config.yaml
intermediate_size: 2048
norm: "rmsnorm"
norm_eps: 1e-05
positions: "rope"
attn_scale: 0.145
bias: "none"
tie_word_embeddings: false
init_std_qkv: 0.0212
learning_rate: 0.000845
schedule: "cos"
doc_mask: true
dataset: "wikipedia_en"
Each number is 500 + 40 x the weight over its row's rms, rounded and kept within 0 to 999. Layers, rows and columns count from 0. Numbers have three digits each. The size before them is the row's rms in percent of the matrix's.

# layer 4 attention value, 384x512, rms 0.0313, rows 213-218, columns 0-255
108:484529558520491546400463483491494482477489508489531528518503543600496506605472507436558461506479432542549535510516469535501476479603488541524492508513565519542471546476460505491494427526459525526487496520487504486492512475477516503520427510425541498463564486489426574470471414481541508529542494439496492460497484505496481511503592510479533467552472483525488580551545455530442513565404574575499459484527490410478514505466528502499528526469477492488517550456539431502495508539451463460474499621495542587519467474501602464552521499505534506436497480500513513458523456517507551520490511512465529482517518410439540427504489479478489451492525538468525493516438572499504497463471554548487470402527404513462490473521559482498547495534530454519503491509506446491504502449530534
107:507492588541493512530534517511499529497443494484524428476513507536463490509513529523499530499508538570475522491469484462515469482424527501508457509478519472506529483473519461431505559471462471422501468517495529474500493498445539521590530475429561466527502476513467494536408686474463555523482443529508474523486452536533536530473404498529481363462520498495527532521511546478458505480493554554496553579497498464496541546447515497564471488553431513576474544539476601585476479534528476491518541500517481557478500488534521506516545528492476476555527572504456515564481466612509421508499452559522531423511531556501554427432482519475480498484520546472506487496481489514543553458537559506533502490493587473521460502483501522491461534493468503523494512445530513466544497562488497
105:527534576511463535467467502516494509478536530557450441510490488454490499516533455524492469521510476540508489529507515457508451528454498492488506445525515500493475464532539468512531460501557420532461466540527534565422457536542512520535456507470490481518434499454493505516546507531570403505416543492473531501555440556472517490475481524455473587521464501497518500506444436442539516464486512481514433504484521561511535460483479539582484533414491483503542510529494582466556476400562495482569423591450544461539482496500401523474431533535449528455442423496489436471535568422497518506497527407516505510495457524546436402455522486438531526493368462473464540549550490482524486515444436457462488435522519521478493560462504497498541440558513552539518499495497460529519466510494492
100:492553433542411498487530523519521504521485470506536546503499599560470508476485478463461526492554551497496520373528444482575409496545469590468476484429473509510479534489528489469524523464446532424499494525494508526537543555552510532548417490525424495495488470495448457489522478513497456555429450550462514548487424450518475501484567481500532544497503513505472539514523591528558543575493469443439471569542470471503479476534457535595480470480508478478537506495448463478536476571510508467527466519439536463473504490521469551536518446536511507520533520540451470394523503509456535480506478416505525524594519405455442443587534493476487454467499532464499455475494465519511449466449512502506498427529522452504426483527466495517506500628522506508500447532568482520443535490491519
106:479440513481527485586474464487497492450533500509460490555522414457513457490425593535517464463492573379454488535463540512469522540475531495492554505537468483522537457441529502518474530537522506486478510428483516510548527471498505445398551479603563541527471535487550536507513504518478504459560572442526432504530538548469473526521490468527485538512480486501489454486490464457540527511527522470466431445448513596541435543618484493441508509511513517492464483483503552478496496476516523540438518407599470454506490509510551557465488522490511488505492435492490565536544513392504497422562456544495479511415495488465423522509504497496569523512473468610516535522524482550555541456547519497471500553536451545511549501508497520470506459414459487477436468470492591501575484551488446
098:519498502555519457474486570516506522507512437524505545488509503547432460445425440538535527522498548565544497429551524544510462463503504584526574506512454472498467541539489466479521410498528477568517440512502482538453471521482489553469539508475450527469495484488490459498521460467480512503416477481484414493491479487582467509479502518516474537572521508537501538529532512476448494588423529586507498535540515455492500567505482430577494506478401527513534502508544536505478496524549473502435541549429542516525481513464541491465538451517485495515471467502518475508482458468458482505533530443470546420455547527526533395550511452473546485470604520500491467494466535485455421539502443514527562473554523403534417481500569549472528554538503500496548485520509468443580503355504507
# layer 4 attention output (transposed), 384x512, rms 0.0339, rows 213-217, columns 0-255
111:548480442489528495521519482478473532535467485534462461556411475449483539468566483577475520470460503483507468497459561472482552505505486477500577443530484501544582470481503482516406552485482483488590532493507504482543434480478535449477541545483503492507522478472534475511514543489541539519522470526527454476488420534556502531507425468531487553486547480446505523464458537513521526499508582569486522495455485500508464564542461480490485472556520504520466460493493482533463504469561506497564499468455477499467496509546482546489497431486481502504462485549433442473483535497505439485542518492427444528542497525539428551474469441523506567579457443560475539501513471511542463502542452528489566507450619476512496587513508415604420454540485527487568508433488537462493538533475465
111:482523494484488559475518412540537507504469460472496432444499499518472498509548507510527395546505478479478500563506494482446517466465470465482487473532478451472497502513491445552519494572480497552549483495535486451531512538459423515520489546530483510433474527544546472466577470510564363478489556523484507519508515554448551626528462457433543515501447517424492508486449500488525444505456446491516563464599565466483494562474422455451459463556506514491534507447489452537459471447542537563467501476501511493466483503448499472386504498492490489432487471497517454466478557491532575494427570520445491512424517429543578572523451484576508610468513441477493577540533503516520473518514485489440485464482482498391578512490573528521538462444476507497489449474493490527486385493527480
112:459443489500503462565487502485487506522474468469456541456455518445549451479504526569482509462468511435483501464539497509500477490546487507533590501475449476554471507496498493473506554491505548512462536483444482457507545472415482471469498534522492509462546496518486429450462489530475584517550523537535389448499518507507541486506495499537488488495566476438493492472446546511490465493523521579434482515558476498479452511522548435524459461473512477468571474483481439487460528566547532486486506461528511494478518601523530489523513498466496493507548511498480547574475434536529479538582513497525535517530502488484544504548498526492516463530548570512445453483480455508444579457431527537523428588502459430580443432520474512428461511477486442504479540583492482509505523433486557
099:440517542499505482482464482570496477545501548615457448486506433415526522537458525478442485460575484517538464527451503508479552495541513456535586541532485536500512529479491450492472422588511467552505508468518556516462436501437495506457535546547510504512533540414483503493525517451562520403529504458508477479456489549455463507625469490518463562496523467506516433461438464461484495467525575500442512475484484495558474507563568463441501463425488499506488461481500522467497483482520531506491489496522555552450465539464491455526496564497519321510522489460522490574484414496568510493535551477388509454507435526547474530507574570499462510573505455465499549488501510485439485499493447509432481523447477523467492444462494430506484433510529498472556497579501473531543448485464524
105:544512474523515544510535545404466537482512492440561571524543541575485499480498465465507549514498473529519507469549467464497464507444470518471448546479572514481468546545493556488537522437501484526491511492519445491446544485554514480602490399475495498497552466522483508517466501524458480587479496562504555517495504406479464477429575596517503443464437531494498519506609474523475479483463433496600501515515455408464517463390477528509490511468497462508489481561478501505488471541468455488526460556462550492546576469522515471506482509506521526539475502543533470452482485517474481514474423484564517486508529547524556426468499495480525458504511498473484460486471566506522518567504507516632558487537547454519495476491510548503497601531507494581554583522515468457491535487496563